Weights of a small GPT-style language model, trained from scratch on English Wikipedia.
Size: width 640, 5 heads of 64, 79.9M parameters.
Training: a variant of Adam for these matrices, 950M tokens, 14496 steps.
Each number is 128 + 24 x the weight over its row's rms, rounded and kept within 0 to 255. Layers, rows and columns count from 0. The size above them is the row's rms in percent of the matrix's.

# layer 2 MLP up, 2560x640, rms 0.0119, rows 1046-1072, columns 384-511
size [ 44  41  38  33  39  38  41  40  38  36  38  37  35  36  38  40  40 319  39  43  41  40  40  41  38  38  34]
[[125 142 146 142 151 171 158 123 133  97 211 113  93 117 157 187 137 159 131 146 155 108 159 123 115 136 141 160 131 105 161 113 123 127 155 159  86 140 162 120 134 146 132 109 142 169 115 129 139 144 132  81  66 131 114 157 104 142 124  87  99 162 110 183 140 109 128 125 137 155 113 155 107 123 120 113 125 122 135 140 186  73 177 181 161 125 113 115 161 132 159 115 121 154 111 116 125 124 133 108 202 127 163 208 146 123 126 141 147 143 113 122 137 107 120 146 132 149 111  88 131 149  95 144 125 133 108 137]
 [163 132 171 125 138 175 160 125 183 128 154 104 105 146 136 141 136  99 176 142 111 130 141 118 162 162 146 151 128  78 134 142 113 137 106 141 131 149 172  90 119 131  89 111 129 150 125 111 101 134 139 102 103 141 132 125 128 152 138  71 114 158 122 124 127 173 128 116 118 134  91 120 104  61 102 132 111 134 126 138 131 149 124 132 132 129 139  87 149 168 138 107 110 122 137 109 151 139 135  96 192 130 141 114 133 107 129 131 150 151 142  62  94 150 116 103 145 160 143 121 160 134 145 132 157 141 121 152]
 [ 91  95 130 142 107 130 124  70 154 126 164 145  84 162 158 178 127 146 139 112 153 164 132 151 125 150 119 109 147  92 153 141 159 126  92 119 127 128 151 126 161 134 151 127 138  93 108 176 150  96 122 101 107 164 109 149 134 137 103 130 101  98 118  99 131 144 162 109 123 114  93 113 162 126 125 143 125 119 117 142 117 131 142 163 134  92 164 113 158 160  82 115  98 123 135 153 117 129 105  95 152 142 148  97 143  94 136 108 157 123 164  16 142 134 130 137  92 123 138 146 138 109 117 136 145 129 131 132]
 [147 124 108 151 118 139 137 156 151  84 157 125 107 137 122 131 154 119 133 139 114 115 117 132 122 113 122 137 144 123 114 162 132 146 111 114 124 116  91 124 137 177 117 135 156 145 132 116 100 131 154 149 120 119 126 120 138 130 119 139 132 108 138 145 106 149 154 178 135 126 117 152 128  75 111 106 157 127  82 182 134 128  82 164 124 101 125  79 122 125 132 116 150 156 102 111 132 114 137  99 137 141 135 138 136 130 146 120 129 124 148  90 111 136 148 120  94 141 146 132 108 130 114 162 115 133 108 146]
 [135 135 125 121 131 141 140 139 176  98 132 120  46 115  98 114 135 146 137 120 121 106 138  53 190 138 150 148 152 143 169  89 133  96 140 137 115 123 148 168 106 129 102 122 149 114  97 139 118 120 156  97  92 139 108 177 126 127 167 114 117 145 102 177 145 185 112 148  90 112 146 142 135 141 147 144 112 136 119 113 115 140 106 113 159 157 151 129 157 135 124 130 125 151 114 151 128 177 147 112 140 130 149 160 166 137  99 158 141 122 123   0 104 101 136 107 123 173 122 130 137 151 148 149 160 101 104 134]
 [130  58 123 109 132 106 108 127 105 126  92 116 119 105 101  76 161 117 133 129 100 121 113 137 159 105 149 117 137 132 158 145  96 125  87 105 149 102 113 136 149 138 110 156 125 124 132 114  97 157 148 157 141 134 104 136 153 106  93 139 125 123 156 138 103 104 131 151 113 140 141 139 135  98 136 118 115 114 128 168 139 165  89  75 146 127  72  96 131 107  90 121 111 107 162 133 137 143 148 105  71 106 173 116 150 154 110 149 126 140 156  93 144 117 115 107 113 117 148 155  95 114 132 135 121 126  96 137]
 [141 111 129 140 147 118 138 164 127 108 124 147 140 101 130  83 131 111 141 102 131 139 111  97 153  95 118 120 122 130 125  66 110 121 114  94 168 111  92 139  98 155 151 144 119 100 137  97 119 123 149 171 137 124 126 134 151 118 149 121 131 166 117 122  95 123 132 113 103 119 131 131 127  99 134 115 123 164 158 127  89 157 107 118 109 123 174 180 132 107 123 109 136 140 151 133 138 140 142 102  90 149 140 143 128 154 118 175 148 106 127  57 148 109 162  94  60 152 133 145 106 141 126 126 130 113 131 111]
 [154 166 130 137 164 178 135 139 146 110 121 102 132 179 108 181 144 138 145 113 126 144 127 115 101  92 132 140 155 140 132 101 141  81 146 123 129 145 137 137 130  86 115 139 104 165 152  90 140  94 126 148  96 107 121 174 132 117 127 160 136 156 117 143 175 148 170 115 129 157 146  87 100 133 108  90 136 158 139 149 111 173 126 135 132 138 118 122 131 141 129 122 103 152 145 128 143 123 124 125 141 141 124 131 132 135 153 108 136 131 133 174 109 145 140 136 134 158 143  75 135 167 133 119 161  96 134 176]
 [139 130 130 163 116 196 126 135 144 153 128 116 150 142 105 118 124 124 133 130 119 122 120 167 142 151 132 147 164 101  95 158 137 115 108 112 109 102  94 126 130 140 129  97 142 130 153 131 131 131 148 138 143 121 142 143 108 134 154 117 129 134 125 119 100  83 107 103  95 132 116  99 113 118 129 134 140 160 145 166 128 114 165 121 100 139 119 124 130  71 141 115 166 160 112 124 146 132  97 138  81 143 146 150 115 128 108 143 132 148 161   4 100 151  74 107  89 141 144 162 131 122 163 116 109 159 134 177]
 [129 142 142 131 174 112 128 132 124 151 171 107 132 130 143 131 124 161 110 158 124 119 126  92 126 149 125 184 131 102 111  99 143 143 140 155 146 158 118 119 124 123 135 132 120 141 147 157 117 153 144 108 149 147 151 150 100 135 116 138 119 142  98 115 132 125 115 158 150 102 142 138 122 159 126 131 174 139 123 138 179 141 156 152 153 140  80  89 111 151 134 124 166 143 167 151 111 109  86 119 144 149 112 139 125 103 139 109 164 121 111   0 128 134 129 126 137 155 126 140 147 117 141  99 151 134 146  85]
 [125 111  96 114 120 151 119 116 129 145 140 154 160 115 105 143 119  97  85 134 129 128 126 128 101 160 128 103  99 144 102  98 145 144 118 128 125 128 124 100 144  93 127 108 133 121 125 164 148 119 165 148 124 175 119 123 136 147  92 147 141 139 146 114  68 157 100 154 122 150 118  82 128  99 110 127  75 148 156  74 168 162  95 111 129 125 152 149  86 139 140 117 127 169 137  86  97 154 143 151  97 157 126 116 139  90 128 189 127 162 108 168 127 171 179 124 106 148 134 130 144 127 136 139 116 124 162 119]
 [149 143 115 170 140  75 123 155 138 162 113 153 145  97 119 115  98 100 134 110 129 158 110 188 137 118 136 119 103 134 129 120 141 123 132 125 167 107 140 130 119 144 157 129  99 110 114 166 166  92 131 107 160 104 112 130 160 115 131 132 154 134 119 130  93 136 125 121 123 138 132  73 134 110 153 132 137 111 126 110 107 131 107 116 123 121 154 193 103 148 155 162 144 121 159 110 124 152 153 139  59 114 132 103 130 162  49 156 111 120 140 240 166 120 108 134 127 131 134  90 129 119 153 111 118 138 151 135]
 [160 144 136 108  99 151 143 145 110  72 131  70  74 148 148 109 129 121 119 124 181 140 117  59 151 142 125 113 116  49 129 148 153 129 127 133 151 125 180 104  94 119 134 116 122 162  87 130 144 112 102 116 120 158 124 143 135 132 150 129 145 116 108 161 152 132  86 139 147 135 131 141 123 100 143 148 121  93 136 110 148 144  97 107 133 128 113 154 204 136 109  92 111  97 140 106 134 112 114 135 164 130 120  94 130  95 112  94 180 142 141  64 128 197 153 170 158 183 135 168  95 137 100 135 190 149 140 132]
 [ 99 124 125 134 114 133 118 141 157 157  87 155 133 136 111 108 131 128 149 134 109 123 132  93  96 156 122 130 124  99 115 128  84 151 110 140 116 127  86  92 120 177 126  99 128  96 168 140 142 150 185 130 142  98 118  84 142 166 156  69 125 120 129 109  76 110 106 121 149 108 101  94 128 122 141 117 127 121 139  92 142  63 101 123 123 133 139 147 110 108  86 122 152 136 141 110 124 170 119 148  92 146 128 128 111 100 119 148  83 113 114  93 112 117 128 101 145 151 144 141  92 114 139  88 111 153 100 114]
 [121 119 167 172 125 159 157 118 120 163 115 109 111 152 128 177 104 107 131 125 105 147 134  97 138 144 129 116 147 159 138 112 150 108 106 130 147 131 155 105 124 137 151 160 160 144 118 118 129 106 179  63 107 133 112 121 139 166 159 141  89 148 100 106 115 138 139 134 120 123 136 113 129 120 147 120 125 129 120  72 162 128 120 126 139  72  98 175 131 170 151 111  97 102 118 114  94 147 115 115 186 113 132 135 139  57 157  83 127 146 115 175 135 147 156 140 107 160 141 172 122 157 109 139 171  99 158  90]
 [ 95  89  82 105 144 132 122 101 140 111 194 124 129 138 156 153 153 150 137 123 140 124 117 144 132 152 108 142 127 119 164 151 127 119 158 122 118 138 162 134 132 125 137 146 139 143 154 123 134  95 153 122  98 131 118 132 139 162  77 135 114 140 110 124 116 107 140 117 104 135 139  98 118 155 128 137 102 136  89 157 147  89 168 166 142 102 140  91 156 135 191 109 141 141 134 126 123 133 132  70 175 150 141 147 119 112 114 136 128 106 128 211 134 148 118 128 136 121 117 117 174 140 126 142 117 109 116 141]
 [127 131  90 117 139  77 102 131 131 146 130 145  77 134 123 119 101 109 106 103 147  95 112  81 115 103 102 117 152 132 126 142 130 115 127 141 118 109 128 127 153 104 164 146 120 115 155 178 164 116 122 103 132 148  97 107 139 152 147 170 157 125 117 176 133 156  91  97 193 125 118 103 132 134 158 110  71 110  87  87 108  67  99 116 127 115 144 112 144 135  86 105 139 131 138 130 132 130  77 121 133 126 112 110 120 110  88 143 147 131 150 219 120  60 116  98 152 173 120 112 151 126 123 117 134 108 147 132]
 [157 150 102 126 172 142 198 137 146 216 134 125 127 110 124  70  76 136 126 121 119 125 136 103 132 136 117 135 109 135 112 134 151 119 102 118 101  97 132 125 135 100  97 116 183 139 167 105 131 123 122  78 108 142 103 132  78 133  94 153 146 147 110  77 102 125 125 175 188  88  89 126 153 157 133 158 132 145  98 125 143 143 111  98 204 133 127 179 133 107 135 156 104 123 126 116 142 135 174  87 126 145  88 125  67 116 126 136 149 104  65 125 167 138 133 134 135 159 164  98 156 114 109 107 126 117 122 137]
 [118 114 157  50 132 185 133 112 150 105 169 112 100 102 127 116 137 176 140 108 131 131 157 101 146 156 136  83 140 106 140 116 133 102 118 136 109 128 135  86 129 111 168 156 108 135 137 134 107 122 128 117  94 131 153 114  91  98 133 120 118 120 107 161 132 141  86 120  98 136 138 116 125 110  98 131 115 136  96 105 134 145 160 115 137 165 181 145 141 110 146 135 109 115  88 153 109 115 113 122 185 100 148 150 136 140 136 126 154 158 126  63 124 194 139 135 128 124 152 147 150 156 141 128 142 122 144 137]
 [122 115 109  74 149 118 143 117 153 105 142  90 155 110 149  93 154 142 118 117 133 135 140 116 116 113 120 126 104  78 119 168 141 146 126 140 171 151 125 133 137 171 136 131 132 117  91 141 140 162  92 117 144 123 140 125  94  80 152 114 143 105 144 142 163 106 128 117 150  89 115 149 146  98 162 137 133 105  96 118  84  70 157 155 120 134 150 155 133 111 107 119 133  75 120 135 137  89  89  93 183  96 139 107  90 132 121 119 155 126 147   6 118 124 138 134 178 134 128 143 171 137 152 137 120 140 139 118]
 [130 101 138 103 154 107 116 128 131 101 134 117 129 132 137 109  98 139 163 143 132 116  90 170 146  89 118 133 177 136 125 126 108 129 175 123 149 108 146 133 145 151 108 103 118 148 140 103 146 141  97  76 133 139 114 120 116 153 150 111 123 134 113 101 171  87 158 105 137 107 101 114  70 130 125 127  98 131 112 148 109  95 158 170 108  81  90 121 112 157 126 123 128 116  89 156 134 125  97 113 147 137 125 139 101 138 107  95 142 118 167  35  93  68 130 118 118 123 126  75 132 103  96 108 117 119 120 128]
 [142 110 148 151 154 148 155 101 160 134 155 147 134 135 134 166 128 128 132  97 129 145 120 137 121 108 145 174 117 136 105 110 116 125 138 104 118 135 139 105 123 151 125 113 132 147 127  81 159  94  74 167 129 105 114 129 103 100  99 157 126 127 121 131 135 101 138 133 139 136 151 119 133 148 152 110 161 149 147 141 118 159 173 135 122 102 119 138 105 121 121 135 157 123 144 129 141 133 111  86 114  87 111 131 107 159 113 113 148 125 166 119 146 103 119 125 178 144 126 105 138 172 125 104 145  97 137 150]
 [136 148 142 162 122 139 123 127 151 127 113 143 132 116 110 163 114 110 108 122 120 141 126 157 128 153  96 130 178 148 112 124 111 155 127 105 138  79 119 136 115  94 125 149 146 120 152 114 155 116  98 208 132 127 126 129 127 116 134 158 125 114 147  83  59  93 107 150 178 126 158 117 136 105  99 121 127 119 147 115 116 152 111 139 104 130 125 100 135  73  78 126 143 139  88 123 149 119 149 143  73 115 137 135 133 124 162 162  95 144 121 125 121 106 106 121 138 154 174 122  95  90 112 113 135 129 155 114]
 [130 139 141 102 102 149 114 127 128  60  81 144 135 104 115 113 128 104  93 112 164 133  90 179  98  99 134  88 130 159 118  98 134 111 111 138 137 101  92 125 124 164 123 150 115 127 161  87 142 120 159 135 166 117 116 118 151  99 134 140 123 130 148 106  74 173 114 103 121 143 144  89 145 157 137 108 158 138 130 167 119  96 101 104 133 127 146 188 116 125 131 143  76 114 136  82 115 141 132 158  69 126 125 147 142 149 116 146  81 110 117 241 135 130 156 126 115 176 118 111 110 150 128 111 129 130 114  97]
 [133 153  99  93 121 116 135  89 125 130  92 112 140 156 141  94 121 122 146 103 111  91 109  84 109 132 120 124  98 142 119 141 142 101 108 147 108  86 109 113 102 150 132 131  96  69 117  97  93 124 122 164 112 105 133 148 153 138  99 134 167 126 130 122  96 117 125 166 116 118 130 128 185 123 149  98 145 112 111 122 116 202  86  90 114 123 108 134  74 166 151 161 108  96 141 128 124 112 131 111  95 113 103  97 135 149 101 133 119 106 105 109 124 137 126 110 170 149 131 141 125  91 198 109 130 132 105 134]
 [131 161 161 112 102 108 154 131 118 144 129 101  83 149 116 125 127 124 124 151 151  95 148  72 124 195 110 124 117 107 143 151 152 142 148 104 116 138 172 132 102 119 103 133 146 138 122 130 130 136 110 119 130 153 138  96 141 155 104 135 103 138 112 103 102 170  83 122  67 120 146 120 115 113 167 125 156 136 112   9 183 125 108 105 133 147 137 107 162 152 152 120 158 118 136 137 100 121 136 155 134 144 104 128 141 111 144 125 126 128 117  74 111 156 129 166 104 143 129 131  85 113 109 134 122 133 116 126]
 [120 181  90  91 127 128 133 124 109 137 132 122 130 156 132 123 122 131 144 141 103  77 108 103 150 117 114 121 167 146 121  75 121 131 120 129 139 140 105 120 130 148 153 105 136 115 130 122 129 102 127 157 149 129 132 123 164  73 138  99 127 140 109 101 128 120 137 128  95  93 123 137 109 159 141 145 124 141 102 152 140 125 109 138 119 113  96 116  99 113  71 154 155 126 151 137 119 107  96 100 151 153 146 121 148 111 125 160 148 114 146 127 129 146 116  95  98 155 144 103 191  78 143 113 149 118 145 125]]
# layer 2 MLP down (transposed), 2560x640, rms 0.00855, rows 1046-1072, columns 384-511
size [ 39  36  36  31  32  35  36  36  34  33  35  33  31  33  35  36  34 326  35  34  36  34  34  37  34  33  31]
[[147 142 146 190 182 127 144 107 107 127  94 100 162 126 113 107 176 102 115 156  78 141 111  69 131 128 119 108 128 147 150  45 179  94 127 169 156 136  96 162 111 150 155 128 102 135 136 125 153 118 129 200 107 124 143 112 161 125  88 121 122 108 136 119 114 127 118  96 156 103 149 162 103 121  93 124 144 134 122 131 124 150 130 132 114 146 133 129  73 133 141 126 134 136 134 115 113 132 120 103 141 135 172 134  69 117 138 136 149 123 132 158 115  84 162 110 158 167 112 153 127 156 142  96 149 101 134 130]
 [113 143  98 148 152 119 118 130 165 103 112 139 145 105 123 157 110 107  93 131 110 134 130 126 120 134 155 104 109 125 104  56 138 114 155 120 149 143 144 184  91 168 123 160 158 148 135 137  76 136 155 165 170 118 143 117 155 135 121 147 139 144 199 139 112  99 146 118 108 103 148 114 126 145 118  78 129 132 151 133 136 142 126 160 116 126 106  81 110 146 101 150 155 112 169 140  83 122 104 162  81 120 124 157  96 149 105 165 122 112 127 145 120 132 148 139 164 149 161 105 120 170 152  99 134 158 117 139]
 [137 106 162 110 112 106 168 175  93 126 137 137 145 117  87  89 154 124 129 135 106 140 136  89 121  99 164 153 117 147  91  81 122 148 141 122 112 135 139 133 136 129 105 122 147  79 136 132  95 136 134 101 154 104 159 133 126 143 124 123  83 132 162 135 130 191 123 150 132 105 176 135  74  89 148 165 124 122 126 140 124 133 139 139  95 183 107 162 114 151 121 140 145 156 146 147 156 136 122 109 147  65 110 114 105 146 121 145 108 123  90 168 120 121 136  92 128 103 142 128 120 127 122 166 166 132 115  93]
 [156 124 100 112 103 109 131 135 127 156 100 154 158 132 152 120 103 147  89 136 152 114 139 125 135 155 144 143 160 104 139 105 117 166 108 167 121 138 142 102 128 136 138 145 109  95 147 108  82 109 100 149 148  96  96 138 106 159 167 143  94  90 171 116 136  92 162 119 139  84 141 105 137 114 132 112 103 151 122 145 123 178 142 133 110 137  84 126  96 162 138 132 181 152 137 147 105 127 120 130 144 125 122 125 118 152  98 141 110 127 134  99 110 139  94 131 166 134 106  88 142 131 121 105 102 112 124 134]
 [125  80 138 136 133 129 121  93  99 134 172 141 132 131 124 124 169  93 126 135  77 121 129 111 125 130  88 128 109 113 131 208 135 117 180 133 119 158 128 174 126  96 122 163 101 151 123 122 134 151 164 132 147 122 129 134 165  90 100  90 153 112 185 147 119 124 126 101 183 107 129 103 135  92 108 104 113  62 142 150 131 102 136 147 117 127 134 100 108  95 152 134 127 123 150  67  82  93  99 106 148 147 128 138 111  98 125 104 143 133 129 171 148 122 174 142 116 117 156 137 144 160 129  98 118 136 146 134]
 [159 126 124  66 116 151 168 124 131 161 128 131 107 134 134 135 109 100 120  90 133 121 126 129 123 120  93 137 104 135 145 184 113 146 120 136 135 151 163 118 163  83 152 145  61 152 164 117 150 134 150  73 152  91 116 100 100 128 145  79 105 135 136 114 170 117 155  96 132 101  88 120 144 129  86 113 137 161  87 123 150 135 114 122 129 117 126 119 134  78 157 164 125 144 144  66 117 133 118  91 229 137 100 112 149 150  91 122 102 120  79 124 149 186 125 158 134 120 124 106 156 151 102  88 147 128 183 130]
 [117 129 137  89 106 148 144 134 108 139 168 151 106 120 171 145 146 156 123 134 122 117 106 133 113 153 127 166 103 130 109 142 113  77  80 140 123 122 163 108 132 112 127 149  97 149 137 113 128 111 150  93 133  97 103 101  92 111 137  80 103 112 109 110 151 102 134 105 122 104  97 149 148 119 139 124 127 158 168 157 117 172 148 109 118 145 129 104 130 114 160 123 159 103 132  95  79  96 127 125 185 135 107 149 164 109 140 114  95 130 164  88  95 139 124 168 134 112 120 135 170 112 149 157 110 129 141 106]
 [142 181 135 147 104 129 144 125 117 127  95 146 117 100 164 120 141 112 117 146 113 126 141 132 109 152 123 151  79 143  95 107 125 136 110 125  86 126 164 119 138 140 128 137 182 128 127 128 119 158 134 158 154 129 104 151 110 135 120 150  67 104 114 137 175 127 115  98 131  75 147 145 164 170 158 106 140 135 126 106 135 139 147 129 104 107 141 110 105 154 124 150  93 138 169 147 126 162 147 161 196 134 121 158 104 138 110 130 117 140 128 153 140 101  91 121 147 157  64 128 110 127  80 116 165 149 131 132]
 [140 137 145 125 144  71 109 116 138  92 136 157  99  89  97 136 130 151 133 148 141 126 142 120  93 127  97 146 123 164 183  59  96 113 120 159 151 159 141 197 156 129 122 101 120 131 122 160  82 150 165 142 113 125 139 120 128 135 120 181 120 160 103 147 136 149 134 120 153 135 155 130 140 148 115 121 124 102 107  91 147 137 120 165 148 118 123 112 112 124 109 135 129 112 164 150 127 145 174 161 182 108 103 131 151 158 126  99  70  74  94 138 148 147 150 152 152 137 130  96 131 116 118 114 124 176 123 116]
 [107 143  84  93 142  93 160  99 157  95 114 117 127 156 113 141 131 116 114 128 128 160 108 123 181 125 110  82 150 120 183 133 129 106 133 128 130 188 131 129 105 142 144 105 151 144 152 123 152  94 122 135 113 171 150 122 155 164 163 141 125 100 118 131 164 143 120 125 165 108  95 120 119 156 131 133 111 110 153 136 181  65 106 135 121 124 157 160 137 179 110 129 108 128 143 148 166 142 114 136 175 137 116  89 137 120 120 160 162 147 140  95 126 121 121 102 119 106 156  96  93 157 140 139 120  73 111 137]
 [115 154 125 106 156 128  87 134 125 138 158 101  78 145 144 144 156 170 159 126 122 127 129 112 128 110 102 119 139 101 197 142 139 118 125 147 124 158 147 121  65 108 132 155 159  84 126 150 135 128 142  96 124  87 109 152 149 120 175 159 101 110 139 119 128 126 151 135 128 124 153 169 149 131 166 131 112 176 116 111 104 124 130 105 135 149 116 165 161 123 121 157 147  81 130 128 141 104 153 128 106 121 106 128 119 168  98 141  78 137  99 152 135 143 118 148 152 124 106 152 132  93 154 169 127 153 134 125]
 [138  81 179 112 146  99 110 126 133 134 172 116 106 113 115 118  98 137 127 123 147 146 136 167 138 119 104 153 125 129 138 158  92 127 103 114 135 142 164  99 153 114 127 156 115 145  73 137 130 145 134 121 128 112 133 140 115 150 125 116 125 126  91 120 105 122 135 155 129 177 116 117 125 105 137 140 139 146 101 152 109 110  69 115 100  88 137 111 203 126  75 143 129 128 157 118 100  91 130 122 110  95 167 135 110  86 137 141 105 118 102 142 120 124 134  92  84 116 160 134 169 124 120 149 123 137 143 124]
 [ 83 137 113 128 188 123 145 119 117 132 170 143 138 132 107 166 102 113 147 137 133 147 126 135 116 129 151 153 143 152 101  45 147 138 136 138 159 131 147 127 142 122 116 141 128 133 104 138 133 110 140 127 144 110 155 112 149 141 110 125 145 123 146 117 120  62 113 154 116 147 115 113 139 103  93  75 143 122 118  97 136 162  93 130 162 136 103  85 119 128 119 114 122 132  98 111 148 166 128 104  94  88 157 104 101 125 126 137 138 134 155 172 160 132 128 124 123 141 139 130 133 174 177 127 134 109 139 114]
 [150 124 162 121 114  87 141 108 142 132 125  88 119  93 142 139  72 124 113  90 185 139 133 122 135 113  73 131 154 149 143  72 119 108 117 152 148 140 135 150 154 124 143 115  93 144 141  84  86 117 116 128 125 135 148 144 158 169 102 151 170 119 163 191 141 138 162 108 110 117  93 100 121 128  96 112 127 127 149  88 100 101 120 113 149 115 176 143 144 126 142 158 139  87 145 152 130  81  99 109 160  89 142 169 126 153 106 111 104 119 119 137 171 129 129 145 166 123 125  68 129 121 170 134 110 134 126 124]
 [111 124 154 111 131 144 108 137 132 122 140 103 148 103 191 130 135 141 128 125 115  94 147 132  92 105 160 150  90  98 110 153 178 165 165 110 117 123 110 166 107 103 140 127 127 125 166 156 102 128 130 113 139 132 155 100 168 132 140 132 152 106 121 140 160 121 122 130 109 122  91 117 124 117  99  97 136 130 104 117  96 115 144 102 128 161 152 163 156 123  99 135 135 124 125 142 120  83 118 112  94 162 134 114  84 152  89 144 134 106 119 208 135 124 111 135 106  81 135 149 139 158 132 110 102 157 108 140]
 [129 164  98 153  91 111 130 100 156 121  98 142 153 114 111 139 151  99 166 149 110 117 125 114 119 104 150 104 143 103  98 109 157 114 101 148 126 184 120 109 113 141 155 151 153 150 146 174 128 152 164 134 100 125 125 116 146  91 159 130 173 129 148 143 121 146  89 136 105 124 169 139 134 123 128 116 176 125 142 150 131 104 126 115 106 144  80 181 113 131  85 116 132 124 143 108 137 130 134  87  70 103  92 139 143 147 177 104 112 155 140  92 126 142 126  99 141 104 159 163  71 116 100 116 158 143 124 151]
 [135  84 166 128 150 177 127 130  82 148  52  83 144 131 156 131 145 107 145 108 107 182 163  82 141 148 147 126 139 133 117 135 122 160 128 149 132 120  84  88 104 143 148 119 156 146 118  98 118  89 141 133 168 157 160 127 146 155  92 120 129  98 158 111 125 158 135 133 147 159 135  97  89 134 138 151  96 142 123 134 128 150 159 157 150 110 119 132 111 125 131 155 105  98 117 153 188 138 133  83 154 149 153 101 100 124 160 125 113  93  97 127 123 146 134 130 137 178 142 142 130 165 138 112 150 148 129  90]
 [ 95 118 164 116 113 128 117  92 134 141 151 124 145 122 114 193 133 137 152 141 130 175 137 141 117  78 150 120  77 198 123 145 110  85 106 113 107 118 106 123 105 142 138 110  88 114 124 134  98 120 119 124 110 147 122 142 159 139 149 137  96 140 128 129 162 133 130 128  62 101 146 134 163 108 117  95 137 124 125 139 100  59 129 152 126 154 129 116 129 143 127 108 144  86 142 104 143 102 112 125 149 118 145 112 138 132 114 158 103 169 124 183 151  79 119 151 123  96  86 105 125 153 112 121 142  80 157 141]
 [ 78 134 111 117 152 130 157 161 114 109 135 188 126 134 117 146 153 139 144 134  74  94  79 117  91 120 147 128  96 163 146 146 176 116 150 140 140 143 119 142 145 150 122 160 128 162 152 147 115 144 124 121 137 114 142 143 124 100 157 139 129 149 117 155 138 133 106 129 124 132 147 124 147 138 136 115 146 131 148  95 113 152 130 141 121 122 117 105 134 162 124 121 132 131 147 114 114 162 168 158 155 141  85 135  78  88 148 171  93  95 117 149 136 149 125 150 112 113 140 148 117 164  89 101 149 133 123 143]
 [100 122 133 126 132  98 187 128 171 135 104 140 132 137  80 125  87  95 112 152 131 114 117 145 131  96 162 109 154 174 154  99 126 113 110 119 116 168 141 124  96 163  79 120 141 118  89 141 111 104 110 119 151 125 121 122 141 176 115 139  90 114 157 155 109 188 111 102 117 187 145 128  99 141 113 133  93 137 130 149 116 131 116 152 143 134 128 127 114 136 141 128  95 184 146 117  96 152 139 135  75 121 114  86 168 109 176 144 111  98 133 111 131 112 135  78 159 158 151  79 148 145 147 127 123 139 124 135]
 [126 126 130 116 140 145 139 115 135 126 102 128  98  89 149 133 117 100  89 119 102 143 165  84 115 143 143  76  91 149 120 123 112 117 122 128 110  97 129 119  96 165 130 119 143 140 143 128 165 124 152 188 155 121 112  89 137 160 112 106 148 108 146 112 142 113 163 119 134 164 178 144 104 155  96 162  95 107 158 124 157  81 158 101 117 122  96 114 135 105 140 145  99 106 135 146 149 129 150 123 186 150 111  94 141 160 152 144 154 122  99 191 137 121 128 109 151 119 154 145 118 132 140 122 154 125 118 104]
 [151 103 110 156 153  86 107 142 144  93 106 125 121  82 121 104 165 121 100 119 122 111 131 123 139 157 118  73 122 112 107 101 140 157 143 117 150  80 195 111 114 146 115 129 178 102 154 125 113 136 102 101 143  92 130 160  83 152 141 153 120 122 143 121 116 148 102 141  90 123 127 174 118 143 137 110  81 128 113 189 151 110 120 128 119 117 158  89 115 118 166 119  99 170 159 125 139  94 160 163 187 162  86 106 127 113 144 150 153 121 131  83  92 115  93 110 138 142  76 116 148  89 100 153 112 169 130 125]
 [148 132  90 104 110 125  93 134  91 154 120 113 118 118 133 147 154 128 104  89 125 115 110 140 112 144 124 149 130 135 138 141  81 161 123 139 148 100 126 146 113 124 137 126 128 122 149 116  96 148 134 106 130 146 123  86 137 151 124 113 112  89 116 147 141 106 156 129 115 143 121 133 176 134 165 123 123 172 108 104 145 132 133 173 132  82 137 119 124 110 101 149  75 109  93 124 109 117 164 125 127 149 162 103 131 119 114  90 119  93  82 140 135 162 148 135 174 133  85 127 133 103 137 117 122 118 114  95]
 [170 113 148 149 127 120 139 115  99 116 151 148 111  74 167  96 106 144 103  74 159 122 157 158 149 131 100 155 102  78 100 178 116 134  89 150 133  98 161 122 158  88 136 108 134 105  87 152 119  86 128 138  96 107 106 126  81 130 137 128  90 150 121 124 126  91 110 110  63  79 106 157 152 140 127 154 130 152 126 139 112 111 128 158 131 134 138 148 135 135 108 135 150 169 148 147 157  68 122 159 113 131 140 107 111 112 154 123 112 131 131 101 123 130 138 125 125 114 132 141 153  98 127 147 123 138 139 132]
 [146 123 121 140 138 117 164 157  88 123 138 159 138 117 105 152 109 126 134  82 127 130 146 134 161 140 113  92 121  99 142 181 107 148 162 118 160 131 137  90 123 131 131 145 116 146 119 149 108 141 129  54 145 105 136 148  83 130 150 147 130 112 118 139 127 114 156 139 118 140  97 131 119 123 150 111  74 130 131 123 145 108 138 141 147 164 143 134 160 141 146 121 113 152 156 110 120 142 125 120  64 123  89 142 150 144 152 125 123 147 142 152 175 119 108 145  89 135 119 122 100 135  96 138  94 167 175 147]
 [122 143 133 171 196 161 114 144 165 108 131 161 173 123 156 146  95 142 127 145 104  98 115 129  92 125 155 116 128 124 137 174 166 169 176 126 150 125  83 142 156 145 137 101 141 106 134 138 105 115  96 136 110 141 161  73 152 113 132 133 186 134 170 130 153 149 110 142 156 151 175  88 125  97 109 111 137 108 107 162 129 162 136 134 128  90 155 147 156 106 117  86 136 124 113 127 151 194 147 110  92 109 123 142  96 125  96 129 146 128 150 121 153 103 156 124 131 109 150 136 109 129 127 121 121 150 132 139]
 [120 147 145  94 132 156 125 157 146 148 118  97 158 151 132 123 153 166  92 155 142 168 142 102  92 137 153 163 159 130 130 169 112 104 144 115 128 156 100 133 112 135 144 131  81 137 134 134 102 152 134 158 109 125  88 142 100 123 111 117 154  88 165 102 140 152 134 120 146 138 128 124 142 142 111 137 130  77 106 112  94  93 128 109 164 154  99 141 112 140 148 127 122 112 103 165 111 126 107 123 116  93 128 155 122 130 110  98 133 193 138 127  99  92 146  89 140 134 140 140 105  90 111 160  90 145  70 151]]